Part of a small language model's weights.
Size: 11 layers, 9 heads of 64 (3 for keys and values), MLP 2048 squared ReLU, vocabulary 8192, 96.5M parameters.
Architecture: LayerNorm before each block, rotary positions, no biases in attention or MLP, untied embeddings, local attention windows, value residuals, hashed n-gram embeddings, an embedding shortcut, learned residual scales, skips across layers, capped logits.
Each number is 500 + 40 x the weight over its row's rms, rounded and kept within 0 to 999. Layers, rows and columns count from 0. Numbers have three digits each. The size before them is the row's rms in percent of the matrix's.

# layer 3 MLP up, 2048x576, rms 0.129, rows 1953-2047, columns 128-191
088:475458507491388502466529495432488515533438467440535513455477503502441462553418519535479550481578521506532446506494494493549509544528507585496548510441414447460413509400470485446494542461516481
094:518535463475550529516578528455537524479512481459483509507570459472472528506514400509428450475493492513494469492533586486496500446458550580492543493530466471535554536479526494465513576526485476
093:537553452486545481509491545509509579583530418397518466443556497468465562591579610509459537542485454476485569522569496533481499458473457516490515478505498471416517522479511500481485450421450443
105:554518492470496548518496445475486462470464456548496495507472538467512403463467481515525498535528500405522481533511557440548388459571545536428492526427533516456535419521457483555480497521454488
114:423545545539504463560548491453472549494539491523490558529505512512591542465451497553503506450473468535520495585536522512417479505557435498485528457507459541511440478578525454506547467508538450
105:500440526532486548475424595504473520510499528496483537530472478559514439516551460592516511479570420482570432551444555514464495423455473455507550546484447528560526455496447427522507473459499458
097:499482501424470535514502520515480455414500527459508455510527476415526508589471524510504424429446473525490464525504563457455494465486481459442545504550466478557470526437561506473511595475500559
110:541462445495504472531531543513568518471510556451504443447489489454505512528468520520462481559490541475489541399501523519504552480463468478458515529551477520521514366483495511513535464517516441
099:540470507461493506465466516479473454551543416529458503431512480472534501571511523504541486475415538484549477521504431548475559551507525503471525508501518474493560486526572508516564498477492515
095:518434477469543413560480568471515551493454533504431529499461442496478500498520509550498487574522454452449488453475459466523507512478485471437534541577377460495474470510442526488562489561452529
094:525453510428472526522491496477452511542530507490511509513493508532528485474552489448474469543528543516533478488482493521603485553501525486501491487503445488442460470526556565529452433552486510
093:487477478501510512477507451478529530523505509543530494472490525540445449473472506393526461534442535530498525438415472486521406553566582516426560422528484535503566470505459472500439483566534397
102:511450491516535485437532519448522563474599531485529511476559513502544571440499526423454524440514519498480543467473533534488468475541534472536455466469517490499553538463436498491433426453455577
098:459473491531523552479513475529538490497455499555507558532495499457487528522551483561494572556576546506505466493527457531537512478494561464471517513575528520472548437413520500513518455506448501
102:488491506534433503445533433599403416481448451512573402456453442489462458482519508471494513488500530502464549458522484476509459475505506532506558542493587582467534447483521506467497425538482456
110:486531446521467481509505565496521509466506481558596461460465495546557523487470528548434433431482465512552503485528476475513487503490537528442529525462494510524470552451536532538487472537544466
101:453523501563442502495495508551519526511579508515477444544494541492495516508616480470543500482501474551513489531458514556552509535539544438513510520475479403473546465477474416541508450516454427
099:517503536446545539502537480462518556513473534472493483552543515508474454491496525478521505507521524563445475523491526500481547532523478428546584464503496415485512447425492503503466453514464515
099:515472514592559612526462515479464496524455496451514541495516547491503427408502468533538542516474470459505495508487515551499484495406455546500530464521536567456464472525491430510526574496513425
114:506540541581408482474539430456445480509535470509537436541476465490502532537536552487522469478485437449519488516437515479544446504513512445502520444517525474498522454524433588530460440415523565
099:587537490520440488552500514437545513485512486482533520508494536490512540526542474511425522511494557513544550494455512541557502382450424495469489505476485476507543576530457542495555524480518493
090:593489505470488486476480477447461503445560410519467497522482480471499587495490501529402516533545496483560475501529519528437517487466502561517457451467549551490482473590540469585434570475499513
101:483358467447478512500520513508524518501445509558555500487487474468508529523507559511502474545562415495468563548583522521501512502537465583491538483545489522523516455458515543510422572482507513
107:495494495508565480496524456520499491454442409479467464477520475513499555524528505446442466499466466489486481492473460532529574514473483499517449519516524585495470479526479541544516507536424472
105:468454439478546581498482513495456505480473521453505486516446471506512503551562489515590496472405500471500553455512422468485570583473519510457501508481544487553500519502514437498534516538539456
096:490493483570518533515513518464436495549529567491533494560441571455491500457484467486477484576446484517489488507497454460478494542412610524497521518464438503538500458498543474531456459456463380
093:443468545445541451542468515461429469455477528555479471462459487438493473466478453505492552443562552497479467501470559505497550468440490517465441522595455480477557438647441552525514532536565496
101:472409518438495411446520565486483402567403475536519587509463502489573480534480529560497483466431500511497520491487554515488498467502485513415510457511539472453481489536454532490533582407481551
046:463515452552542493543460482517461469463591448556492531550445430510397489457483461482481512416481472497493494435518505478436495505470530509553455505582492521528513520484503509420517536530434527
096:491486486567536507487424504506416529488486550486454516440467521524513579476518481487435531539502507497487459475553550450521532482490487461512552520531489475542565586355517492522541497414436462
103:503533498443542549524470551500498527503478492565456526522463539498473485482569468412512427582524540443479480494536507545471497504483465497480521484488450509543473544459520499477524589488530453
121:491503569390452580440535467527516481453535511466574533609526504519540499513493485519504453501509470560494449475518539499457491546509536542530516475467455564488485526499538494491565558541474472
101:489516357541474479452457495465532539467478481501520461572506502517470468501493518545531552480474584525497423475485480560464535548444532418535539485485542503515500505427471524505540529479512428
112:453468540465523508475436471500574602519546475533468536486521532485556458506439473431485530573567464559497450439512493462506385481467533517443521495479558442458532487499511520482497545444509497
103:480526478481542510553579485540567547554541502516479493433480564498448495469440528479466492464478541489567426439535557541522489470474628493450527524433575517566489494513599475567524498482514494
102:516444496421506521425487513455561484494485517514520523499508591500480481526496528485484561512480374536510559577542420482587488499541496385468440470492529497446431483521427449477479547478522469
102:454498454420518453541503555466482482513545465443512532464450518591563531452540490490493473452496580444512537484473533469583483475538538515525478527525546497557501455465460544460401541500599507
083:474365507476430498525516460459495557506480561535484591430519563478547506461521475426531510540440541540472536551553535556474516505460464525532434482536430464445557527564450482495493531544531495
088:468551529483498411518534502555506504495459482474575471502517492431477510518505565558497527538581503505480557501484546435534525525478487456475463513494577518515407449506499495514502491482488484
104:476509494520540557549453531464544490524484518410529483538511536525539480406447543474499479471416491541502447519497463567481524475483503557518544447502539444479556521484493537488534445554473557
098:406515511473488513555509520430515552475468529499477484549449572467510483501457415523509460474559532453500523454523580584518480498516459499544489470499424520527457410474431540541409447494541508
098:523578520495518445436488515554480513520496489462444404486484442495498544502516431415562494447432454392504419444540507451491527420528526505484492421556527550494461515498539435573527553523476468
074:486478557447510527519505483478426471526485487509543575598439413467491534513552493474530467496476510511500407563520516495521423524465457539500491535472462572480490528521429471541519493445527397
097:477461550574541543528538425516465463489543439576434520457446483506532526537488561577551539529541395459426449454499549503476480449533513550501549472554533471420509457481485510497493541464573512
106:470480530492458519448429538512455528552560497508479530549517459466483517514525518534488456459396419460574435546482480457490464478478500518587497472490450492480518481485566469530582507528516477
113:500384554531534475509576464471543525468428563562520464493524457554521501501426545431485523521515494509521468509505528483513526491482615539533445524617475492501508584538458522469510452485529540
107:521471575499535544451514537516524492502559516571439540430484472451462526487477496495463469421488489444518469500506549479507469504515502586474504541477528606526440511507526469476475513539477507
113:486409483468542543608518468504494497525433549505467524547469480402494518455514557481515505509541492473590476485601571488451470531470500476471482489460407456464533475516475547448476486528465559
105:442534487502550544493484461474511534466453515471497563471492531524418487405507453479454537483541453497512571613503487501430481545456413492470518550477500491484452479470504525514424517517467595
097:587474521449491564525542520429501516485501515485513504429478487472564495531484438545523484488468526522493550528474556478478530483521532526468510515546461536564516466528546498560473517503494423
088:499499547460504486538550441471512500491431433508470519506482486417587497499455472425508482468465505519530542521473552487458545485471478510484521569497519512538530444482566442493522459507571568
105:550486489480561526446474548505498515498449466484503493491512457494517488514504444452468452498374555564571519533464523416527426504544563506434502517512573455479515444494558528479449531502483496
092:519531472505515530467485467525468414577458501480447462482507477527496537457504474538480480559542484489525448544494512493463541503460467475511522551472476426492528481528528637459530456485491511
093:486498447554489509523475531473466506493435540542486511484507484525527521498449514481508421567477470615497513475500534458477500445533497530514589562462501488524524477490448402554493503526440513
112:489478484513448431477426489502478517390485523518549446527538493484464464531513467521501545546573531546479497497495498475575568475560507528575516447479459468536470453559509463510527511485455469
116:451512569501483405500463466454476538472529512450566494478428470432459516571515467494502466504421459556568536515451475454466560468488486456547504418430507451450505592631488511497484547443485437
126:480474626509546502445544518476543529512489506579559478531502552505466471435463417524461519447545463456544486526464435506510533484461510523512533461425502399487550525508488471469544493505473501
100:473487537510528418504435501479434507468521559471561432486472524443500522514471438486515508463512484537443487463441512555534490527431491492517481503510519513446468472542499489525551547479474494
102:471491537532535496460439482496508474498498449439437504442436529522530534418529420512479464536597568507502455534469470556470566500521539521445483488469502433536513510507529456455459512442460464
109:535436487539471479530468509533455552415488562496447504509463559490500487494474493439500498483505499559501519548517508555502495485528527471581481481472478506489491454456548544480472484495577507
106:507403505491485522538557511450467450501493536520396459513516550508523496477410523491491456430480483455529584476467586535532464506451497454473480512489402473538579517489551425492446457431486511
106:500517474496495519511510560459489535465440562503436417470507456532555494461469543544603469404554518486422539481502538497546507502495490483545433532511523501476553463538487499493480528481499560
109:517458419576453542515544491427566476549545578568541487503492487435528522428519503507474550455533482397553512490533451529483502475475519493492552447526506560496463495475474533467550474546562524
112:500509454530489507573552497476457527472488473560409516467494459533570478484433486496568489493552453492486564466535538446463590442530466557544518537532427492497585529537573451437503454506503552
080:474481559514494513533473552561504532564487476529410393407484480469416431502531503470586497487511459517494409482468515520459521551587544567496514437472498497486576545549463420485504498516484474
114:494533551500428530535586515465470461467506502469510523524475452497465443519473392547525467453544475585561505549458504496576491541548539472526456411485474473468520502449527438564471579457495485
078:468458549494579487527468481468432434500427550491495453515522478497410531478546598546457522511457526491487513446569472475482562540547470492446487473475416501616484434604486543444466479457515460
082:503465520474495527443505456523497432550495471548548451508529514509531459505469523550510540512539494455525543462533494427576467531511503517438498529571438418508519564559410515537544482508483551
069:475521467564533559514514504539468468541510513457461441534429477452538496485421481474560475434532510521483462534489490517494432535467494431479482541525469466541522555487528536512479491539428474
119:474519488488490521436488452486483502540468573500529557513531485553474581414557527463465463541519466531502512507513490514461509522567522501482547473415465588491544469466469490467465534519574420
115:492544442482493494499472527436540432517506586546467525575540405513540532419508535528460443501432500439503558534459460509546570470515490479474528542507550499503487518478540446540516507486584524
115:464480528472467513506414473555471507524487425591475512474564549500511473554526469533558471554500495419487530524528476437466497422510498564554455473483501559529520505524514528489538442541579513
115:564473446410504538519489538514444464537525568464576526543518521533558528484420428473512492482431451494515525592450542523531525449530479468493433527470540467511544511511496549513473524515614465
109:537507435450564528474513537493502501549589516433495581478524507482516499503552576527551458465460458486556480434510570527480452542437536458500430473473462474478533474411520450534466497538500515
105:538465484544493515515513420512541437505597430468382391520455467555519541522488502515543443494551458460509462489561480573568503522494436511487506498535504561448517502540461508531470520508542493
101:546482487528456513535504573500453482437479463462469474475462484562454473520486541536449459471403468439551482451561480443463462454511467449530483573516545489462534434497535486520420467504511496
105:490448515551525527500556476437510514497523495493529506468491521519541517394485503423466573397518484541543579496504437520518493524414500496543518474530518445534491452467537461491528488532487456
110:553492428458519556447491492468560513512521427506535538526482471540587498439537489469488531528509530538524530464555566544437492489554503511486561542482458508503555537510489476451534529482432533
108:510527518455477585427512543536474362475480451510530471453607596464441440393480565491476517513498508537521520436488543495541507515492546516466487485517483472517488504534556440468486567519514541
114:541464493468436534543494463532574506493487552570538446487511467535473521498488548468611468500562493514502529560477503488516472562444475494447481472539513529525546514478518547470493524404519535
075:574408503465398578568453498482503516552518547516433500480532546517488490495542433479457446531478556505529457513478451484541478446490534434486500560516525460427494499460515458467524390424572413
094:499561477468504455553453543522460534600466531493511569518525545578566491449488479465481501511481585501514459506498472487571477474476545499509550449494484571470543522504585500521489438465454531
083:472538450479478484537524489509426478465437542480502513509550436511489549434552504505440447533464419547500484434522536533468487463495494432464506548526529562443529558542509441522556470516482468
114:526534573509492489467443433482554498491536458420443499548451535499480485473465470538548472550515457499440508483466532491501461515443532543501527434456495498456507459494448519490533553493513505
102:507488586508543546457515552495480486613532488539522590568511493488493542498477555522500490456498498484508498510495428457519533504470476415457474534538425446528544502548473499495540532516513447
108:497516486510426546513424484527476488477441479467473517464407512402517548597467494462471432525457532448563450544435509510476522571482560445508453506471478445453493542481509471498565480436464560
110:490514461408526517475519429518500590542497541458482553494477487406506502500529436504476460488476507560481453438507504459570435502531419532495484542506538481535535563514489453551472562469520481
091:525525527520520498452519462457482569530494560513535487508534553476548531512482498491452520533524521530464472548506472375478510488511520529487462477536511495556532525585532519563533479459380496
104:527502569480478515583507458544467545445493538488533445511427518394593429435484484554515519504544540500477501481527472497503425515550521541537550511528490534501517414498474464481541501532507486
090:493517492411488511528521477485550455523470550538459518462596473523499482454513541525552460490487497478470478492490470451527448550487432483514475534517483547551496470531501457554533507540539458
074:530551417521484500521461470505485499457574524507451501483493442514507485495488467506533489511446477469523498433449477426496525513530447450456505525487467461517580508427502463471503465505497589
097:382486437546491504533489445534452418462549508465506402441537473486544504488512437501528494485544465500495529555510479500526516521527594519504539520518537484440435441468509561514470569530507515
079:530519445530454479444542530484510497463421529507493451459504473461491457522481407501538513545523478526559490527518563494592454453575441512522540491500447518534492483529527569461523518507494529
088:516485528484513564475475480485519453554477471535463553578440568440542521519506533464455536485457462457456431455481465486473462516468493465437452459512494589490515519543463471517498579406454480
103:495500533532517419542504497463486516478550442530504412469446448499467479464460508518501506412533479488536428487420506468520517445509565584542570505482520467454533486542442504496485430447507517
# layer 3 MLP down (transposed), 2048x576, rms 0.0683, rows 1953-2047, columns 128-191
083:492494501522465412480551547518578507477506452523494526563509456564517433463501444585507439510533545522518538481555482511510519431492547473557503456513490510520421507557553492463592432486506515
091:524519510436460557585498463457529507528436489531467546444486442495557519474538409463468478503567456501507481489539521505533540500444496555381496481554454458485557468480508489389456508522513445
085:450513497458493528488532473515485590508560562432471509488499479418466550489453477470513480552511451494482523443449505482521446444533486428539446501519480553500507509487526551485485487560512477
107:444459458461538517513527498446513483475443447479539431425544557549561478510518547496422552491477469512410477463414506474499480489445506611440519490476518446535490474462527489480552516510464537
116:459500566539499451444467486520500446564536433560441543527520505521540487463460491540408507471515423543543529532505481542429522562541500495498498485473459572479463505504551455506460527452549499
120:539452554522490467558557532491553514501496567546426470597553508490472429507465452465508482537526502558444483436541447547456541497535512441505499554466472418506501552441480446514492539539478482
094:462514455506579493488536500453454493502484536567503505516424488492514530468446500507435491489442464513541448458482553474471476432458574492474514488517464529457515532496595481560488459541495506
113:481544418458528521522600460573578497476541489428549552495555459481483533550494466505505440556539437491496482487490525510531456518474537504492510491480515510548495435542486491523467516550487536
096:482436425560495484473546544442562587523566494509519503483556581450458451506517503495493487500501476476543549554519501565497556514463484524498438515537552525470495558566494492485505515518459501
100:502505506502506424535562541526495483538460486541526526527497520485587494446472449472501450451454442517459523480455546511535517582556455477503511558502485521525458591471464534490510476478532391
099:555527494482522521482533429511548497463509531490469537518517469504497488437491515495566514465521501517473540509461444573475490516528462526536497476442425505515503500501492539562488468487539458
091:548566509491519500551536493495518407488522553455480530494491448537511423501513550444516481540466465494511578500476530524528479553502530463515507458455466514498482552460529516552521465532563422
115:380521574468445466502440483591581406483418544522471530508519537500526466494459438446462438509554524482537513481445510557488539523487546440504442566476517441504484481505474567494526467378452542
105:477463519505515473500516576454479522498531530474486494478519548572536515493525509499487469480521507517527466436447503448441535511453511443459517582511458503504479507521484512514514540504478471
103:494596485544608535439499477529483529602490481503509548470484410446533439493483565529477432502464469546519526467479491514505536532512453447556474539532484577469525460520484477537460489454451465
129:464492506586474482578605553500495467551557515586417442458472508548425554492506523486499471461526527447432514521500537454478558509467473484550582507496576459464502487559378565514541443494515467
111:493496492434502468398449497514523461520500504549466554496481430576466504422539511476491539494460477512511435595524527420557536521486468529490465474497468446376464519455412522511521442466503463
098:456458517484521507480531480483489572533564480484520544455499463488474486552483537486483426398539563577501441502518497474553452520467497451527484547489542482467522471487544504520540578455530494
090:448474447507515470499556516485497505486595515485504460498520438454496517577439518478518434455429508487538504414485437428427435485495555523533492472491494448548426467463472443523478475547462578
104:491522461498541553542465496491465551509514499436507544552497515567552490518540503541468452518526522457420492419440476488486495455433540434500451513522544533505530546530550492480537606461491511
090:470497492453490487475538487527475537472551455447521465543516464511481480498513542475474542478409541464547525514452530483505484509587517532483447513535535468537529552493544498526394559546445468
083:555547504521468509516441532467502485503501563537472517532481514481445473448532537519443502499485489573522493529466453526469469517526479594479499500468405483456400536522417514556494527487490491
103:532545508516490507450568456508476528511478527547547450520524480451566443507486492502515507522504497415453563451601537474471511491529451531473475452503528489499545458477549486474464605472532510
104:500478515522530519452472512558546466480425536550418515516533507504487485434472513472458520507456456502477478507462542449562565537546540522516464495499459452462490508470458474460501494460478573
099:545490501517592535505455489494464495445566464564477561453551549432417519505476442480530443517485559543537537558523451503554562572474484536518595473479464495459482471491496520478520481526529493
095:498489491509543558520517597584431522480518489483508456506564499506462431454530438541534465520506449514492443531536481467476467579496521490535488539519562537434554455440484495436533452533472477
098:523539480450466606464484422486434533509495546535427461482509546527538465529510569491538454476509448591529505477453511596494508457459462483584431579495529496485472454578498503515614513544508502
090:472456508479565479483476525501460550467555551426433519458593523499517488506575548489538540502551480549464501525477466529474556482534550606487494458390463521485445539577506503518471482472432483
043:512511491533540459426506479475453446487482483528396512435516467531525486559516533475504481474563504500490469454467492543526463546449550484500514543503510509519484494514553533505522563466445497
093:537517467464547600450491419449500466498519529524490500444522550410564464507548551535484463464490476502486553568541457515566496550525428488458463408526480546508443452446458509480476506501516480
103:451456461450523569616501476454434392470525401434547580547509481487494485434482483464493453536462555541540528564461471473560462536575550515436488472505437532535488475463437497468456514506582456
117:550457550469484514515429539546507523469488507455536476557523530564469523558537470585527491503516541562527499525520457505489521502514534442491498510547572541447493498537425524431440496522525537
098:498574493544565536474488434546483523467518511479514518552558541530440494491570536509549540441510571473509496494497510488458496505476422386545500543496532475485513498478477511521528507525466484
134:491428461529490547444525552478585551479542490531489528481538475479532487486436545541490510548486560547507496477490485418550541502527466492480542518513498460487611479492550449526476467489472513
104:525564500475538504470543522532541521466531518440496492472537509530465505518475512494436505559489515476444482527488515497522499481514522469446462476480561575527553507539530515504538470525531502
104:509462561469487485534539469479512542478497548494459497486534536539497450478518491462479502480512539532467525464484497440528430468582490543490489478556494446550462493542452522437488523544529526
099:550510518502536467509480513411536531511510404480415518473445510451505485525456535496456540525469492488440523492466469460425511479539467518534478500546594481525523497500474461478539499468488444
076:527569424506465441472539500481531433484504436466482501478512462508444527581494491506447471469420521539505536499575492470536529511425469503507535466502448455441539564495560498518426532495528502
083:510564541443537409452436542406505476568524389502482507534459480487549452520497504430574466533495537480437557540535510542445548525577531514546418541478496544490534572504529549489521465472517498
106:478494461465476583481467551498531572520555492509503546536479550530552506501591554423485605492423567484420514507452515523539559470484524580530447544531529459488489496527541504515513528450533503
105:588552529489499459593566503519545448459483598515471468519489572501489493474528533520596479500480578479449530486509481487567428514531453492602422504496457495537485471457510409543500513545462531
092:466512457491482477442499491471503522525506468568540583507449550460471553472460437484480515562504444440476549492436442522474538481490415419514456466454507527498469493431636444544455579485482499
069:537527453484481495516508520522475511442447467530450506490444434481525496487492504504519453425463460433452460501475512495485473474574493504504512518506470507492572508472463516544441412490512508
102:570591540500487539589479500490477473508542494478524511463453470511484468494492495519500541509533479458466469472490504452516543522513476407486507531468467528516508432498471454519436578569551507
111:533521524492552512518458481532474519486557513560456472449538514512453517511538505508487445529518439517499569508484447517460484456429457565475498520483482449444525506465486560498578472490514488
103:455493525531493507542517424502514537563509488472510521552482558553459540574485513481528498550472499587505512517541489512528536460445493495490552489455554481413530474452480473544488493546475553
109:473438479416561534472515506546478476482485538526487505530476510494549557454491482558537545462532428528580524560449474495472603549465422563480482521498520521521427440459528480524506488523487598
122:527453471472562519474496506435538457485454505534504481475493544511596548498534552475413442503524532400499431482524573482527419486433530523532473484549423445539520495474480461441485500390533486
102:527567420498584498527495504463546510497538477535521497503482468516515543476457517527488479412534553519538496556524547482470568496536467528448449517543470520475455553468424473480497381491515412
102:530506452524446493552510495497517526555490487504472459441533453507468454549489464552448453497485505509422480501497534490500501520575534462454445492519473523512438541533513479463503448523559553
083:483578518490567429459528476476525513529520476523502432515525510484547512507458547502471471510467464527483545510414450465488506432484539489444470478480564471501513454482551465538509509452505493
117:550481518523506471554410485516495430480492513566461443562522500504462477510503550404488521421481504495618521492565550459518536510504476490456520540499527473473509489480483631538425497496497505
082:538421556487431607489530549477500477518504532496425593548449487536528461544549445546456511558508524505486471457503448518501440399511472526557503556469481529510523477588533592538506501485450523
098:451529519563455474524518442517504506425512482510447505463503470458452531471464484532564413452424544491521543429530537476470473543497501542485495568519489472496436467518513509541536522506509531
117:538502538483510460544511503562506422415522493453515471514488476460490480479472487540480522466503533526485533478445508563529483501482552491546478473477488517573465488409515470516497432542495519
110:417523588498484485516529534546509499471447519494548586526417567548548480487413458520497468465491515453507518458569514500512537506400499536469458514531509596516442507517504442536483554526505532
123:442491465479526529492480470514459500541467477536517522510468496532479481582478485540493445520459573542441475461463543516566484530514470476520547464528503589480500547500581457519370466478529503
096:547463563574547483513412453553438486470524431503550482426448559465461485534488532492467475511501552457532543478551558418503466480459460496489555486468531528551517501505536524525531481543496500
130:530386497500473469547533477535506491511474498455479554517529511564491566482495517482543460527466490498451520476477522492531499577528477504459408501441499472498473443509516465528522524501514549
112:472497538531520518471528601517518505487507607488520558536531524531534513486458510445497489517484525505550506497445468491484507518545425488518526480463422540573551569495426537496439468479495479
110:566438467545519455502491603460465547530497467442529429510472526557489499497532528466504510541543487446452476543454489486490460585434476542454492493418514492502485511488542489543453470497519519
107:521496508484487437470542495552543500464484502529443514472490483473473523527552506506415522438474477421505565611530439520527611469519483486510414518485424475465499504601479526473569516470515471
110:489430474482524486485528503489558447456526490545557549555483493490539447554467474521463483464546490505523444480455507486531518434537495510514541541510464605498536507574493505606449469517441514
104:475488439542475541513502490525429530485508489493455526527555578560545526467594492527524500466518524474506509518532520473521567494528515439504497520506496492489492432495529516554565464452469495
072:562544445551487545510518509435434554491536497435470502521506430462465584506507504512507468467492499483582547536559550501516506451520546457509518440524446429484517536535483526498552543475570501
117:486525460543418443541487504545524546496524464460550514453483467480516567534475511463445426494505491474483479551544504497515464486514494466487503460483525491497480452461459464580490474466482429
072:570529429512542498543524464558442535473514442495482495528516503518561559457500542564536502499503548529483497438530501399530486490474525423493545505472514516507534508538555423435462454487527467
083:609515553516493521528472411477487478509510475471546534549459505508503528497577546487562525413448515497506521526532498546510530502512533459473444491481481558507468486520470463502490477484518437
067:471489541472473531516605490434543511465520531451456520484508501509493513485543532502445471483453456471435526452525524554480481413562492570477483491493475485544505440521470501490416490498529439
121:537528562516519468544502487537444544548471502459507549568424497584412469498465534468597508473551505466482483480529465507478535537516563511543517516540512487497539577503495501515519498459476510
115:537471471537528523493525512488476493475506517497543557458529549491518456458500478453512471524508521399460594498528516518519446494443485521494492467505497527454485536471532515483444411479454527
111:516558401539518485571511578433477496476446481500441479509491515564486502516507458473567478499450443444510518515498383458461519466495500536486463476498534479465520551430557473490528501461490508
117:489465517479476559522569488520494500536523498493544493499476568468444483466489466461457497450518541462487488557525511490444446598538533469470513548424537483463524481540597481485501558469496505
108:520505463455496493541545479531505531521561513439532490512546451472498467534535500520559455439487435514519521477525528494519500501506511571470496462477439463491435523583484458433495488474541507
096:483505527524534520499459469480499564584483495531481524548413457446472496527555431504505557573498554549497502458465493512526525501478539386499425522489498568504481497465562483514523502479483445
092:559500520497451503441528464491512580551482525460457465495499509532478521497538533517417463421447474485538529483418434442503565424492451514545604520462433519463570479511471461517480503576497593
119:511526506508512546544502549494462541504513496486522461542522478524531481553531399431519583473531539510528548504512454541459456516495517491495563581475460608510487515391492495556535509531559483
117:533472480489514550494545526524552550454497449472496521530514457563461478463525484531496458473510476501484522526579536507497477451507525484466516571487470536497561516469560486519509519539492471
098:525482439517530492515482474483472477537495530465461459524384548508460502546486449475440529474473433519523462513436474484544564474572541521430451524515543519506443504462583524515488527498513533
103:530511531490532432498502477521459411515514531518480562480483466512510513534535524496494524520526442496503528559543472550513501485508491509415548459489449488517491524445505453496550486479443534
075:507451476477524521525499511497547492576506491455568491534487470509502522464454510517575511492523516500489491530541491570469419513420537483561469465455504518536535472538487532529492464516556520
095:465572533518549463521462539540457538533543468495519586493608513563522444454546466498523495547560488513522618510466497504576504496482530467500533449523515525491520443544461481562559486477475536
085:558545525518507423475537505500437458514481462493539454527445459456495523497525515498547471438507519481518547524550465517541483488498522423518527447522581527460559480567492434449512516527521503
098:467578520537528503549541526456509479517500484485525436525447481508491452516496483468472525533486498504491456485512504472477609525568496473516535542460475484435512452518484490505536530451420547
103:535489478513478525539505420508576570610484472523491494473482450502485512507502449464549532496453467541454501465503461504514512573543511495472517563557436430549464502554530555511534467499372500
102:513429521504458466535505492473475497529477541501474447468623433515608479534508408513472430443554457492524457512538526510489549447545497394530488494460538530558496485498467591535549555531496528
113:500498455470485471480518466500589517506520464516472503416426512522575491442521422562446522465491510588432504484455462489476553591486551506492487433540498501462474559517532456446487511419584521
089:526469530485445472543522428496520488514435505567502504532528453564489505436452540556460523520541471519441494493469503570493537554501562527578489483494490560506506441521514519420570488508553537
123:492542571566550541507546615470437464537467478494545527448483589461465437509473542532471513442566556444474452425539492419485448533592496474453501447514468504543408477570568494436538502556440471
089:470405497412492546524512524490493526514485499499529574516484524487531435431549521478511479524462531551478485552552414436484534497522548540472592511501510478454439488556503493531540528518534437
065:496541531455460495552486485504491460478487544477494557393442461532565478510514474494464501593555435484517481502468498503476564519506496477551532469461477534535495508389548523479497578515568616
105:458474579527448441555506523521490480508504489507545460473560488486528506542505422489487507523542438456510524516515563543554535584444502478517458579484429499508495563530518515482456507518567560
070:483478531503532491437562487529587465454471497439539487466501503494520519573511499489449475520560477465481430440471521419545558508529482469479505535434478447520460555527438528554444516411510481
082:414475546546536517480535508506500486471524512494472463472499491477490549484512541515450518428473503469520479552422498479464520438457485460479472503515421563480542478484515470509415586482485542
102:509526515507517424443469496476494423529474512477501495436471516560514456496498483494549506482470496540541408527345505510492474434506521447534541542464489523490500478454490560525490476494499527